From a checkpoint of a small transformer trained on Wikipedia.
Size: 14 layers, width 192, 6 heads of 32 (1 for keys and values), MLP 1536 GELU, vocabulary 986, 9.67M parameters.
Each number is 200 + 20 x the weight over its row's rms, rounded and kept within 0 to 999. Layers, rows and columns count from 0. The size before them is the row's rms in percent of the matrix's.

# layer 11 MLP down (transposed), 1536x192, rms 0.0987, rows 541-577, columns 0-95
088,230,194,173,215,149,218,213,225,216,206,182,199,193,193,210,193,212,226,229,191,216,230,236,190,221,193,241,204,219,172,215,187,224,225,201,179,156,189,196,202,210,212,197,165,216,165,181,206,209,202,210,188,190,221,195,178,185,204,237,200,229,171,229,233,217,205,223,223,184,185,174,204,197,197,186,197,195,176,205,231,178,240,193,190,168,192,165,196,198,218,174,213,224,205,177,187
101,173,206,165,180,207,234,189,205,199,223,186,202,165,205,186,205,165,170,201,206,198,190,171,264,213,223,185,207,204,227,209,227,249,221,195,200,220,240,185,217,220,225,207,176,177,176,190,187,196,202,157,152,181,177,215,216,199,188,167,218,184,183,181,186,185,214,224,216,195,233,220,191,175,204,187,221,212,233,193,213,193,251,187,217,229,216,160,197,221,200,199,204,236,208,190,196
093,241,181,271,202,171,179,232,186,218,194,186,211,230,212,199,220,181,223,204,156,191,223,204,187,203,193,197,207,231,166,237,192,222,166,198,198,206,191,216,244,193,196,204,183,184,201,201,177,174,185,175,220,200,188,231,190,175,219,187,194,228,204,202,219,210,181,223,190,202,171,207,187,195,189,203,206,204,207,193,233,178,187,220,181,183,206,155,173,199,181,180,179,211,197,183,211
108,191,197,194,194,200,191,212,215,181,202,195,208,238,173,162,172,206,176,195,201,196,195,210,205,228,219,208,212,190,248,222,219,211,187,206,201,209,213,180,166,167,202,232,229,178,169,233,176,180,198,200,195,194,223,207,235,225,171,174,174,167,223,208,194,189,175,206,199,173,180,226,237,197,194,217,198,197,204,203,224,198,207,220,240,217,221,207,201,209,217,220,194,208,188,228,196
106,189,199,221,212,215,171,219,188,199,218,221,205,206,190,152,206,190,219,201,190,200,175,204,227,194,222,209,200,213,207,185,192,208,202,216,229,192,214,203,232,187,181,191,250,163,166,205,219,195,213,175,192,215,185,217,199,213,205,208,212,198,228,202,203,193,199,207,233,195,218,187,173,196,184,224,169,204,173,234,195,179,171,190,191,190,232,242,206,187,199,162,185,214,215,164,183
090,208,220,190,214,193,181,205,185,214,213,184,209,176,210,240,166,224,258,201,218,215,210,204,175,176,228,177,214,217,198,191,198,205,223,179,207,181,174,206,176,192,180,208,224,195,182,227,206,221,195,140,178,185,218,210,218,191,176,190,202,207,168,184,199,174,191,199,181,204,205,179,223,219,170,199,200,213,201,196,215,213,193,223,201,188,192,204,180,193,197,223,217,187,201,152,148
101,182,205,160,171,180,167,195,203,149,186,128,178,193,228,214,197,235,212,202,247,207,181,169,222,208,170,196,231,186,187,203,224,213,189,204,219,224,228,212,226,195,226,173,200,185,200,200,222,230,215,204,215,179,209,182,222,219,227,217,208,196,199,192,187,211,178,206,190,227,225,174,233,160,184,186,225,193,196,212,199,203,222,220,180,165,198,167,192,190,237,205,194,209,183,168,186
099,181,207,201,187,196,221,205,207,205,207,205,176,228,182,165,209,205,190,141,178,214,187,204,205,205,192,185,182,220,208,124,187,204,213,182,206,192,215,184,221,239,178,222,162,216,199,169,182,190,225,183,189,197,218,213,211,174,193,195,220,179,195,168,215,203,218,203,166,224,197,224,200,191,215,175,198,249,194,225,220,209,189,208,214,200,209,179,205,210,203,187,193,193,220,223,187
098,151,194,210,211,211,175,208,231,196,216,199,189,174,225,197,204,179,158,195,248,201,201,164,227,212,229,198,210,198,244,178,197,208,170,227,201,179,223,201,197,184,206,207,194,200,197,212,204,183,213,155,217,216,234,172,161,236,237,235,222,197,210,174,244,196,206,195,183,213,188,194,213,199,200,235,177,192,162,204,184,213,196,220,199,218,229,215,180,155,190,193,202,220,195,186,193
113,206,231,216,177,197,222,193,199,186,172,205,172,207,214,172,192,233,163,222,189,218,165,193,196,195,186,162,196,206,245,165,243,186,227,218,189,184,192,218,173,242,189,223,214,211,215,197,199,176,184,197,193,220,222,189,200,219,192,209,187,191,204,199,219,213,197,200,201,219,175,229,217,186,192,218,202,159,200,228,193,241,211,203,196,248,215,203,190,205,189,217,196,225,193,200,171
103,201,202,224,211,208,187,191,197,204,205,223,197,204,248,201,247,212,208,204,217,186,238,175,199,206,215,200,212,169,207,166,204,210,177,189,223,194,186,233,186,200,189,164,197,188,201,212,184,179,201,196,226,204,199,192,197,217,185,205,212,196,199,222,229,190,188,188,192,231,204,198,201,166,225,197,151,210,180,210,187,221,213,215,207,193,190,229,186,199,205,212,215,201,174,213,175
094,191,195,198,201,220,177,152,185,197,211,195,184,212,249,187,224,239,211,207,196,204,230,211,186,196,193,199,196,225,206,244,198,168,193,199,213,216,180,207,195,243,191,211,204,184,240,199,205,229,205,206,194,207,214,192,226,211,214,184,194,231,241,194,221,203,213,210,201,226,201,201,199,188,216,206,212,190,195,211,184,218,232,170,196,218,155,208,244,208,201,234,200,214,195,233,221
091,197,156,195,170,218,190,187,201,185,167,192,215,196,200,164,197,165,189,215,174,227,218,205,219,194,222,199,182,210,187,263,196,198,169,195,249,188,185,207,190,189,198,168,179,216,211,164,194,226,182,188,215,207,194,211,203,204,174,193,189,199,191,171,216,223,202,200,185,179,201,182,184,208,173,221,189,199,205,216,178,172,190,200,206,192,245,216,169,216,198,203,204,218,166,211,205
098,212,212,195,216,193,187,226,218,207,233,213,218,214,223,179,202,182,217,200,229,190,210,166,206,152,174,225,227,207,213,184,218,202,212,208,194,210,239,151,200,197,178,203,234,218,214,175,222,162,199,210,181,200,167,241,194,202,173,152,179,195,230,193,223,209,190,214,211,199,219,181,193,215,190,202,209,193,210,228,253,219,200,175,197,231,160,210,228,183,185,201,167,197,216,205,205
092,158,169,207,192,202,168,201,165,173,205,160,184,229,192,220,195,187,196,234,222,223,181,208,230,161,185,200,192,210,246,199,191,193,193,197,222,250,191,213,181,198,174,177,213,220,218,198,231,185,224,177,236,214,186,225,196,181,196,166,169,171,205,170,222,202,190,184,182,216,190,227,156,235,208,197,198,180,205,217,189,197,212,206,200,206,182,199,213,194,181,221,196,194,219,240,173
097,188,207,164,193,168,186,200,179,181,207,180,205,209,201,198,192,171,201,189,207,212,238,173,194,204,223,195,221,211,204,172,193,206,193,215,196,196,163,187,183,217,206,226,170,160,172,200,235,206,194,176,203,215,188,199,177,224,192,238,200,196,201,214,233,185,212,222,215,201,194,187,204,220,179,183,164,192,195,206,219,214,181,189,196,222,205,208,175,214,192,181,203,215,211,207,179
104,200,154,205,202,231,209,167,166,223,199,204,193,182,189,202,174,208,213,194,230,215,220,180,212,194,225,220,202,181,225,208,195,179,237,197,161,197,192,207,178,231,182,191,212,206,216,164,184,210,244,176,209,186,208,185,229,169,198,218,198,218,226,239,188,209,208,210,233,170,210,208,177,226,245,211,176,176,176,186,193,197,238,159,204,207,212,195,227,192,192,180,232,212,211,207,199
095,203,235,173,238,199,201,190,203,186,200,216,198,182,193,184,197,184,190,211,230,195,188,208,194,231,174,194,216,203,199,214,164,179,215,206,203,182,220,184,249,163,202,174,201,212,191,215,215,222,199,216,200,229,231,208,195,180,196,206,216,191,194,167,185,215,196,212,172,198,224,199,205,160,192,190,224,187,192,211,197,193,207,224,210,219,213,189,211,173,204,218,226,194,192,202,217
080,205,184,192,183,181,188,189,206,212,188,194,256,190,193,174,191,196,213,210,166,192,222,176,240,220,190,203,189,204,213,238,231,182,227,190,205,175,167,190,188,203,222,206,193,232,188,187,200,204,203,195,260,196,225,192,210,188,215,208,176,213,195,216,198,201,190,177,217,199,182,212,192,176,151,176,233,199,221,180,209,217,199,189,206,198,196,186,246,158,206,177,190,191,206,208,206
092,223,188,192,218,220,233,191,223,210,200,170,204,222,201,150,248,179,197,227,220,211,161,190,177,175,172,167,224,187,205,223,199,188,209,203,165,168,220,197,174,167,227,195,214,223,170,203,204,224,193,214,222,220,201,222,185,237,202,197,203,174,178,206,223,170,221,209,191,217,201,178,223,195,205,234,221,170,207,204,210,184,183,210,197,210,215,209,160,165,243,146,193,169,230,198,213
103,171,174,186,204,216,161,195,167,203,196,208,190,180,209,205,200,195,230,215,202,206,208,208,206,209,175,227,198,198,191,154,247,204,193,186,182,236,183,210,144,177,225,198,232,216,217,214,186,178,207,204,235,182,214,216,211,178,172,214,197,175,222,209,175,212,215,181,236,203,183,215,172,204,211,190,179,193,173,171,193,195,208,189,198,178,210,199,224,186,179,202,206,195,176,211,215
098,151,185,168,207,212,246,179,207,211,189,251,181,159,220,218,207,193,251,219,176,173,173,190,192,184,195,196,210,206,187,211,168,219,208,198,215,212,177,202,183,265,196,231,212,182,210,207,174,184,200,193,231,195,168,174,234,203,184,209,197,214,217,185,196,212,187,180,228,190,161,224,172,213,195,176,208,212,219,166,204,171,203,217,207,211,198,223,201,228,202,176,177,196,224,172,207
089,186,167,196,178,206,216,198,198,205,208,215,175,194,213,195,197,242,196,168,201,196,203,206,232,190,227,236,165,209,211,266,188,184,199,185,185,189,207,168,176,204,255,202,169,186,192,205,200,202,199,187,152,186,221,197,186,192,195,207,181,206,228,196,222,211,204,203,186,190,217,214,215,228,180,232,190,224,205,207,211,227,191,177,222,200,229,173,206,241,211,194,202,191,249,222,225
106,198,229,172,210,211,214,205,200,186,186,184,183,199,191,226,184,232,194,192,195,217,179,217,193,206,214,160,202,221,168,226,222,222,188,216,199,217,194,198,196,180,208,200,192,212,237,198,167,193,191,183,216,160,224,159,207,202,200,239,200,195,220,225,182,187,203,185,181,184,217,211,213,196,160,205,196,212,191,186,229,170,214,188,234,187,185,236,148,191,223,202,202,214,214,170,237
109,198,209,202,195,213,181,183,179,188,184,165,187,237,213,202,173,160,257,164,181,215,206,227,187,162,173,199,179,198,197,196,235,210,214,191,166,173,202,238,161,182,168,180,203,200,166,202,211,207,209,195,193,198,231,214,206,212,188,203,191,234,185,227,219,152,210,211,180,225,213,247,205,215,215,205,241,183,209,183,202,182,200,184,210,193,217,218,230,231,189,210,212,261,180,215,206
090,223,162,198,216,240,240,202,210,243,219,189,215,212,175,186,158,217,214,196,210,221,219,245,193,198,201,220,202,194,212,196,208,198,213,206,211,206,189,209,188,211,200,173,199,188,231,191,212,211,215,211,208,168,163,182,186,196,243,196,203,163,170,162,199,177,210,210,195,189,209,208,205,202,204,171,179,161,229,192,173,164,202,193,192,199,206,220,202,196,190,176,194,188,244,209,200
094,227,204,219,246,191,218,187,199,186,213,222,218,195,180,221,213,212,224,213,204,222,210,186,213,230,212,199,207,217,236,203,237,198,202,213,188,235,227,165,211,208,198,207,219,189,184,173,177,214,240,201,175,200,194,201,198,193,203,205,177,206,178,141,191,200,213,188,215,207,209,200,169,172,191,192,222,200,208,203,211,188,213,213,214,180,182,196,214,156,203,204,199,202,218,164,193
104,219,223,192,208,208,185,210,167,188,216,199,163,199,200,195,194,229,199,195,202,213,246,224,202,234,225,224,210,202,204,235,183,193,206,220,218,205,194,194,154,184,210,165,214,201,195,220,202,188,226,210,214,198,172,214,244,204,218,203,185,180,211,189,198,167,189,200,223,178,183,185,200,202,185,212,190,235,201,233,159,180,201,226,170,197,209,242,151,232,213,229,185,201,188,196,189
099,190,205,198,207,214,228,213,187,204,192,190,200,215,188,208,218,197,180,225,214,189,239,194,176,165,206,193,207,231,205,184,207,230,194,171,213,201,214,166,184,215,150,214,236,224,211,201,185,184,154,229,228,206,216,221,205,191,220,183,211,209,188,194,179,199,188,150,216,205,206,198,170,205,183,225,222,209,161,163,195,187,200,197,204,224,227,257,207,224,149,204,208,214,201,207,193
116,228,155,200,202,207,197,196,186,226,198,216,168,203,228,222,202,168,189,192,189,204,181,226,184,212,204,202,230,233,184,167,189,182,187,224,180,172,190,189,196,226,188,205,205,182,215,210,201,224,169,199,212,201,147,195,186,179,220,190,199,191,204,207,205,195,193,194,245,151,169,188,199,237,174,223,202,171,202,206,217,225,188,177,216,185,226,185,249,193,187,202,233,229,191,205,195
088,226,204,194,219,246,206,183,198,196,214,184,159,207,206,192,217,194,205,195,185,202,168,210,186,203,221,197,171,206,173,227,172,181,196,203,173,185,228,212,156,205,167,203,221,245,219,237,123,168,222,216,246,180,172,201,207,248,177,222,177,181,191,197,190,198,191,204,167,182,194,182,200,196,211,207,228,203,195,177,199,213,188,225,224,217,241,209,212,205,181,170,183,212,165,209,200
093,180,229,210,183,212,179,193,245,202,177,227,182,219,224,204,180,195,201,189,194,185,223,197,225,208,170,197,182,220,211,214,207,208,202,178,189,210,201,201,205,206,198,185,221,181,231,206,164,175,207,166,196,229,199,204,227,185,211,202,192,213,197,180,235,211,203,214,243,219,241,199,187,201,178,254,228,207,208,210,196,225,191,209,165,207,207,175,164,215,226,209,156,199,196,198,178
091,181,189,169,184,183,195,196,219,205,187,198,227,190,211,201,184,177,214,202,205,231,186,201,186,195,186,220,175,195,201,187,164,202,214,236,212,192,235,189,226,184,196,199,177,223,221,187,174,193,208,214,206,182,235,243,204,181,182,191,214,225,180,224,196,207,206,214,202,230,191,234,201,155,161,191,198,216,189,179,214,207,178,191,222,217,237,223,237,171,214,187,174,200,174,206,225
087,197,242,170,199,203,151,203,156,201,176,237,198,200,222,229,200,215,201,227,183,192,222,201,184,197,201,207,204,214,223,234,224,207,206,239,184,167,213,213,218,176,185,225,211,157,198,211,205,192,172,202,191,174,192,201,222,203,198,204,201,183,180,210,183,200,233,192,235,207,182,179,224,165,167,227,220,225,186,194,160,179,206,204,209,171,215,182,179,219,202,202,232,237,250,184,228
094,200,196,182,249,155,205,210,163,166,190,207,181,204,210,194,207,206,217,212,182,209,229,190,194,188,186,185,164,217,190,170,177,191,209,208,201,180,218,178,240,218,212,194,197,220,194,203,161,185,202,186,205,156,226,226,210,191,198,206,195,186,203,205,206,187,208,182,181,191,184,221,215,203,246,182,215,189,163,224,177,207,171,182,157,217,191,184,174,214,231,202,230,206,210,230,193
098,188,178,195,198,210,164,211,195,169,203,214,183,172,184,184,216,180,200,190,246,242,195,216,208,198,231,251,193,199,218,186,227,184,244,197,165,225,210,184,188,206,252,219,204,180,231,203,198,195,219,184,218,197,221,173,201,220,170,212,200,194,209,226,211,196,194,180,189,205,179,173,193,210,217,156,182,203,213,221,176,171,211,203,190,188,193,169,200,212,191,179,241,210,209,183,201
118,207,155,220,197,189,205,201,209,199,206,240,176,199,212,198,234,172,225,187,230,178,205,235,197,245,222,185,220,221,203,189,239,171,221,176,222,185,178,191,200,240,199,177,196,186,183,195,192,170,210,165,210,201,192,201,206,187,180,205,177,177,182,196,191,244,204,197,194,228,220,202,197,185,176,210,158,180,204,222,190,246,206,212,179,199,224,205,218,223,238,211,208,214,209,232,199
# layer 11 MLP up, 1536x192, rms 0.0941, rows 542-577, columns 0-95
098,211,211,206,218,190,212,218,202,192,201,212,199,172,191,229,208,207,211,176,193,202,170,192,157,216,207,200,176,184,162,195,187,202,175,217,190,209,170,176,197,192,207,198,239,189,208,198,217,166,213,207,220,193,200,179,220,198,207,243,193,203,216,228,203,208,197,204,190,199,235,203,191,226,194,184,206,218,188,190,238,208,156,196,221,194,180,201,193,174,223,189,211,211,165,221,232
098,187,177,195,192,208,186,183,232,176,220,211,190,174,177,180,191,169,214,177,246,182,189,191,228,188,200,230,215,196,199,173,234,161,227,186,204,189,211,196,174,202,221,166,212,207,202,189,218,219,177,209,194,192,211,193,257,173,209,200,227,204,211,214,209,169,171,149,211,188,198,192,195,196,170,176,204,227,199,214,194,201,211,203,214,234,186,232,226,213,223,187,251,221,186,195,213
102,223,213,204,218,203,219,214,226,195,181,234,191,184,180,161,232,207,194,197,213,193,200,180,219,219,200,184,223,205,202,206,194,211,176,196,185,199,200,208,202,196,196,227,202,185,204,213,197,183,203,250,182,171,198,177,239,202,159,204,199,209,208,225,213,180,189,188,207,202,215,191,205,172,209,202,189,179,203,188,202,206,231,193,177,181,165,183,212,203,190,223,217,202,180,202,215
101,194,193,221,159,236,222,212,210,169,190,205,210,186,178,208,180,196,223,184,179,210,195,202,186,200,192,179,193,200,203,156,212,181,199,190,210,209,217,200,197,253,242,187,206,187,184,205,193,163,197,223,167,189,197,202,196,224,195,213,195,169,224,193,218,205,212,214,180,236,196,171,187,176,219,223,230,227,194,193,157,196,215,184,193,196,166,212,234,203,227,163,183,204,220,221,205
096,180,170,182,185,191,195,182,220,178,220,204,183,207,202,195,204,186,199,213,178,185,204,167,189,210,162,202,182,212,222,151,206,222,189,214,198,229,178,194,167,205,230,234,205,212,181,195,195,202,210,184,223,233,194,216,235,208,174,212,194,151,249,177,209,218,242,190,218,210,233,222,218,201,217,209,195,215,226,203,176,229,181,188,203,202,197,205,180,185,189,228,215,234,163,197,192
098,244,206,205,210,181,222,228,224,184,195,244,195,175,184,199,230,209,196,186,178,234,234,196,183,211,215,181,222,196,200,191,218,189,186,232,196,202,215,205,173,207,216,170,215,171,221,223,190,163,190,185,178,204,190,183,185,181,205,160,215,198,194,196,192,193,220,201,222,222,219,182,187,207,235,204,192,172,185,152,193,197,195,207,173,189,153,168,171,201,174,202,172,194,194,193,211
104,216,201,201,168,199,214,229,189,207,188,204,202,219,172,197,199,230,177,145,209,226,202,205,199,202,186,220,211,215,159,169,185,195,214,184,175,202,203,190,223,244,190,207,207,200,210,203,239,190,207,193,192,235,202,108,211,183,156,201,194,226,181,235,192,223,202,174,174,237,211,219,209,206,215,214,200,224,215,192,189,204,182,201,186,192,216,193,203,212,174,187,218,209,197,188,196
104,205,205,163,204,204,206,205,229,189,174,189,188,203,198,221,184,169,190,230,189,207,203,204,177,170,193,202,195,215,156,191,222,193,198,214,172,200,238,215,249,198,211,205,225,218,216,178,210,198,204,196,205,209,176,202,166,222,209,207,174,190,155,188,195,196,206,186,194,197,213,209,201,246,143,201,220,229,218,213,221,211,183,210,198,246,188,181,219,169,214,190,192,222,214,226,225
104,189,197,211,179,198,194,204,198,205,196,194,185,176,194,153,196,196,181,182,216,181,188,213,198,230,195,198,221,195,192,194,228,184,193,203,190,246,249,200,188,205,237,210,255,228,214,207,210,217,196,236,167,219,215,195,242,213,180,160,200,223,159,171,153,175,172,209,184,196,209,181,193,227,163,167,263,184,214,212,183,200,194,240,233,219,148,187,222,193,189,208,173,189,197,198,195
096,196,205,189,189,198,219,224,199,169,201,229,192,192,228,176,218,218,189,204,222,194,237,175,202,182,197,183,188,215,165,189,210,212,231,188,193,196,173,236,205,196,174,182,233,202,176,191,201,180,185,179,210,219,214,205,182,167,169,227,195,198,183,209,212,205,181,205,243,187,236,185,187,193,200,199,220,183,189,174,181,217,202,210,219,212,218,169,175,173,165,207,198,214,196,202,178
096,187,207,216,183,205,238,197,202,195,245,184,192,177,191,195,229,210,186,203,178,195,201,183,225,222,166,212,174,199,183,198,219,176,198,223,181,193,207,205,219,232,203,118,186,193,201,195,215,205,182,189,211,218,189,210,176,199,198,217,173,148,204,203,163,194,217,225,207,196,220,190,209,236,204,168,190,210,195,216,169,170,187,216,217,205,192,210,214,197,204,210,196,218,197,232,175
092,221,232,229,240,189,214,201,205,205,202,249,186,196,200,191,194,182,212,198,198,182,213,163,204,223,196,212,207,187,187,206,184,195,206,235,194,212,200,185,213,195,220,211,252,191,204,214,191,187,205,189,151,209,220,175,240,215,228,160,237,196,181,195,167,182,209,192,205,204,204,196,166,212,211,197,214,172,158,170,184,221,212,193,187,204,177,187,176,163,209,211,218,208,218,227,210
098,240,194,208,182,203,182,203,211,189,230,203,188,164,206,195,176,229,192,204,203,198,199,202,202,183,210,196,198,192,158,190,188,223,184,203,205,224,187,204,228,182,175,172,188,163,192,207,220,165,205,185,165,207,212,208,216,188,214,162,230,193,172,179,216,168,184,214,187,210,234,227,192,219,159,183,215,185,168,206,219,195,189,210,187,209,185,187,197,183,201,200,244,194,204,223,176
094,219,196,220,225,232,184,208,204,187,195,232,151,142,197,189,186,190,210,184,169,208,214,203,195,219,227,202,168,205,194,204,203,207,202,219,177,190,201,207,175,194,218,182,224,227,163,202,214,202,192,226,185,207,191,204,203,240,203,203,214,189,197,218,206,187,235,204,228,203,190,201,172,200,206,185,251,182,190,240,177,181,227,185,208,207,177,189,217,192,164,184,202,206,201,182,216
099,194,165,198,202,195,210,198,196,166,215,210,194,223,193,217,208,194,188,171,188,169,187,209,219,173,190,228,229,174,175,189,198,218,167,193,191,214,177,193,183,219,204,191,197,250,175,162,181,208,225,212,209,232,173,192,216,194,189,191,247,197,216,177,190,168,190,229,188,207,196,196,204,178,225,226,201,232,216,223,164,231,188,227,198,215,184,191,230,210,213,223,184,158,203,201,202
096,188,191,190,252,191,208,194,185,211,200,190,195,203,226,198,168,187,205,202,230,221,203,183,220,179,179,217,236,201,196,176,195,208,202,206,186,204,198,188,197,253,228,229,194,226,185,192,199,208,240,210,182,210,233,154,223,151,194,205,186,205,185,237,183,170,204,209,217,191,203,206,195,227,244,197,226,200,195,181,180,200,217,130,195,212,196,179,216,178,197,211,239,200,186,198,205
100,180,200,207,211,218,193,212,164,213,214,204,186,249,203,208,190,185,199,180,220,193,226,163,191,216,197,210,204,241,214,180,206,179,209,225,192,222,159,200,220,190,182,181,193,182,202,168,208,169,214,218,187,193,202,178,203,177,217,198,233,229,166,239,217,195,206,218,194,143,217,217,220,194,175,170,194,240,191,172,196,225,183,184,174,201,168,217,193,200,201,213,210,196,203,222,173
082,234,190,180,194,230,183,218,216,196,188,190,142,191,202,219,227,193,187,188,202,159,195,210,173,179,168,186,247,208,176,200,192,206,166,208,171,200,207,215,185,199,197,189,170,190,208,180,223,183,200,220,188,170,174,207,222,194,199,161,206,235,191,192,221,209,213,199,202,186,243,207,227,228,198,203,219,218,188,208,164,196,202,200,202,232,213,168,179,230,190,198,182,234,179,210,188
099,229,212,181,212,189,186,192,210,219,172,223,196,186,205,222,206,194,209,197,209,157,210,215,187,225,189,241,158,198,197,212,178,173,198,195,217,193,184,208,232,194,210,199,220,185,184,210,207,160,200,189,151,185,195,203,206,200,225,185,210,218,198,218,188,203,180,207,212,201,182,220,189,234,192,147,201,186,186,173,189,188,208,178,203,197,199,188,206,202,152,239,229,214,166,224,209
093,208,169,153,193,217,194,206,235,193,217,219,190,189,215,191,214,199,177,183,209,147,208,186,223,222,192,226,143,220,144,182,204,181,164,219,169,212,199,190,204,182,207,238,217,194,181,197,202,195,199,190,201,202,180,191,192,172,220,221,198,228,189,216,193,188,184,202,213,200,210,205,220,204,169,194,215,208,187,160,235,210,185,194,205,199,208,235,202,203,193,197,211,222,180,203,212
100,207,209,192,173,201,203,208,217,184,179,201,173,216,206,207,183,197,178,222,192,234,207,181,193,223,197,201,207,171,150,206,219,200,176,200,170,221,167,225,210,223,200,177,229,185,210,196,217,182,207,231,159,183,201,224,204,178,184,179,210,209,185,220,204,223,192,206,192,224,236,200,203,166,236,152,217,221,192,205,155,196,183,179,206,231,193,208,212,201,178,208,202,221,176,207,221
093,220,216,208,201,207,229,199,187,204,205,187,171,194,219,188,213,178,180,189,205,182,167,184,195,175,187,180,184,181,207,186,201,157,160,211,217,222,190,194,208,198,188,212,213,205,208,222,244,196,225,238,222,229,190,199,202,191,208,196,220,178,194,215,196,223,175,176,193,208,200,222,185,233,228,182,198,185,176,166,215,197,220,183,175,225,170,175,233,216,203,214,174,204,167,194,197
103,191,188,212,222,231,236,190,188,206,223,217,184,200,190,218,215,179,239,195,159,163,185,231,195,206,216,208,207,223,218,165,205,188,198,217,203,205,174,190,148,212,197,167,202,204,204,195,223,197,189,259,222,228,184,182,221,209,190,197,202,200,216,187,209,194,170,208,218,188,221,169,205,158,188,218,229,174,193,153,193,230,175,174,184,197,200,194,200,221,191,212,174,203,219,200,178
106,192,176,192,229,247,221,201,203,216,180,185,168,138,172,158,233,192,190,224,232,201,189,184,154,210,176,205,231,197,190,192,199,203,208,224,187,215,205,205,188,246,250,208,177,217,178,204,251,176,184,185,171,213,161,182,187,214,224,209,209,240,217,185,184,232,216,222,188,206,194,193,173,203,193,214,179,227,205,179,210,209,217,202,146,221,216,184,197,206,167,200,195,197,198,190,173
093,203,211,189,187,227,219,199,201,207,166,214,190,199,199,212,232,183,188,189,163,241,204,210,180,234,179,192,183,207,198,222,213,159,181,200,199,190,192,222,203,173,184,180,216,216,201,196,184,224,165,177,204,218,237,179,208,203,167,191,187,238,214,204,172,217,175,210,195,189,231,178,201,185,219,201,247,203,178,210,183,218,217,205,210,220,175,216,213,192,219,239,188,238,157,215,206
105,219,152,228,146,197,213,183,239,188,163,218,214,202,187,189,189,209,218,162,201,213,169,176,207,185,166,189,206,243,198,206,210,212,219,201,180,227,196,222,218,189,223,195,194,245,196,197,225,202,175,197,205,191,221,204,232,192,220,178,256,193,206,211,192,227,176,187,185,213,209,190,188,174,207,210,214,197,228,200,189,172,186,184,211,190,186,159,218,206,205,179,243,197,196,220,213
107,183,206,193,166,216,211,228,228,205,177,230,210,181,230,169,237,195,175,161,171,192,167,180,177,178,204,165,203,203,217,167,237,196,204,258,223,214,179,197,201,194,220,200,212,182,215,208,235,185,174,199,179,224,201,167,238,192,210,187,185,224,214,198,202,229,225,242,209,197,227,234,184,211,164,231,214,194,238,182,208,216,184,159,194,170,201,204,216,212,185,203,202,214,193,195,170
101,226,186,171,223,195,180,177,215,192,230,190,173,194,206,183,199,183,191,209,197,178,177,199,182,192,194,143,179,166,223,169,194,200,197,196,165,230,226,205,224,201,221,212,181,201,200,211,245,201,201,217,185,201,192,194,213,175,188,212,223,205,209,201,176,196,196,212,207,246,204,165,211,199,229,231,243,170,244,186,187,206,203,222,192,222,177,195,220,203,211,170,201,213,219,203,198
113,193,176,150,180,205,195,195,211,198,202,232,189,174,194,205,207,212,192,197,184,202,223,201,220,222,191,199,197,219,206,177,207,190,196,226,190,235,180,197,213,246,200,193,200,196,201,200,234,197,174,194,168,227,208,196,176,220,193,174,197,222,202,157,159,188,208,220,215,211,219,167,202,182,208,204,246,158,217,215,194,180,186,193,186,231,135,183,191,172,221,177,228,224,206,223,213
094,191,175,188,173,190,189,243,205,184,200,232,210,227,198,201,175,189,215,211,232,194,198,176,224,200,181,200,201,194,211,189,229,225,205,194,197,203,205,169,227,221,183,173,195,180,188,169,225,211,141,189,170,237,226,198,207,168,200,171,187,187,190,185,208,185,236,192,221,184,198,215,193,191,168,209,197,200,191,230,159,201,200,183,154,165,148,197,173,225,198,217,182,198,198,186,173
098,220,199,189,218,189,210,199,216,173,182,233,209,214,249,187,177,171,203,223,210,230,206,210,147,192,212,187,155,184,182,173,193,204,170,244,215,175,220,194,203,205,210,201,240,182,162,196,215,200,184,230,214,216,197,181,192,195,168,193,173,189,180,207,220,190,212,179,205,234,264,199,194,185,220,196,199,198,204,213,173,209,175,196,217,203,189,217,215,215,208,185,234,176,204,207,238
091,230,177,234,207,234,244,170,199,197,207,181,193,163,199,191,176,174,201,179,192,206,203,179,178,184,178,183,181,257,209,209,228,210,184,200,190,196,196,200,195,191,202,189,201,214,202,180,220,211,210,182,223,213,183,199,221,211,204,195,200,199,203,138,204,198,211,185,198,186,185,186,216,256,176,183,208,206,189,190,218,197,223,192,174,206,195,160,212,159,187,215,221,196,207,201,219
092,197,187,233,203,189,181,199,204,201,178,237,184,206,206,184,198,165,190,225,200,202,213,215,191,223,176,186,205,197,172,195,207,207,175,190,167,183,185,205,199,198,217,198,220,234,181,210,188,208,182,189,211,209,178,185,202,204,196,210,166,174,229,216,179,192,175,223,219,141,177,187,195,201,219,214,187,223,225,177,192,204,197,199,185,188,168,180,204,173,213,187,180,196,172,221,187
096,191,194,216,157,219,166,198,193,220,201,203,162,197,197,212,179,184,173,153,217,197,220,184,229,183,197,174,228,187,198,214,223,205,202,220,185,207,212,229,170,214,230,193,231,224,208,193,209,220,178,207,177,205,188,173,228,214,216,196,207,205,232,235,165,205,203,216,201,229,209,158,221,191,160,193,247,210,242,202,185,174,220,220,198,230,194,217,198,166,196,190,196,175,195,206,203
098,227,216,188,197,207,209,178,219,222,209,171,215,166,230,214,200,206,198,169,188,167,175,204,215,197,166,178,190,204,147,199,195,183,134,236,208,209,150,180,212,211,166,186,213,187,200,198,222,210,207,200,187,202,185,188,249,175,217,216,200,185,182,193,211,157,203,211,206,184,214,175,242,223,204,214,190,182,185,182,190,208,216,215,177,209,214,202,203,190,214,217,186,209,153,186,199
100,218,206,208,204,167,188,204,217,178,196,220,180,171,209,180,218,207,183,185,189,214,205,196,199,213,207,165,217,199,223,197,246,209,167,194,211,221,152,213,214,232,210,190,234,180,197,217,254,153,220,235,165,190,206,198,207,187,227,206,188,218,195,197,194,197,206,210,222,212,195,129,186,230,179,219,191,204,190,167,199,223,199,205,185,206,181,192,211,212,163,178,217,182,202,199,228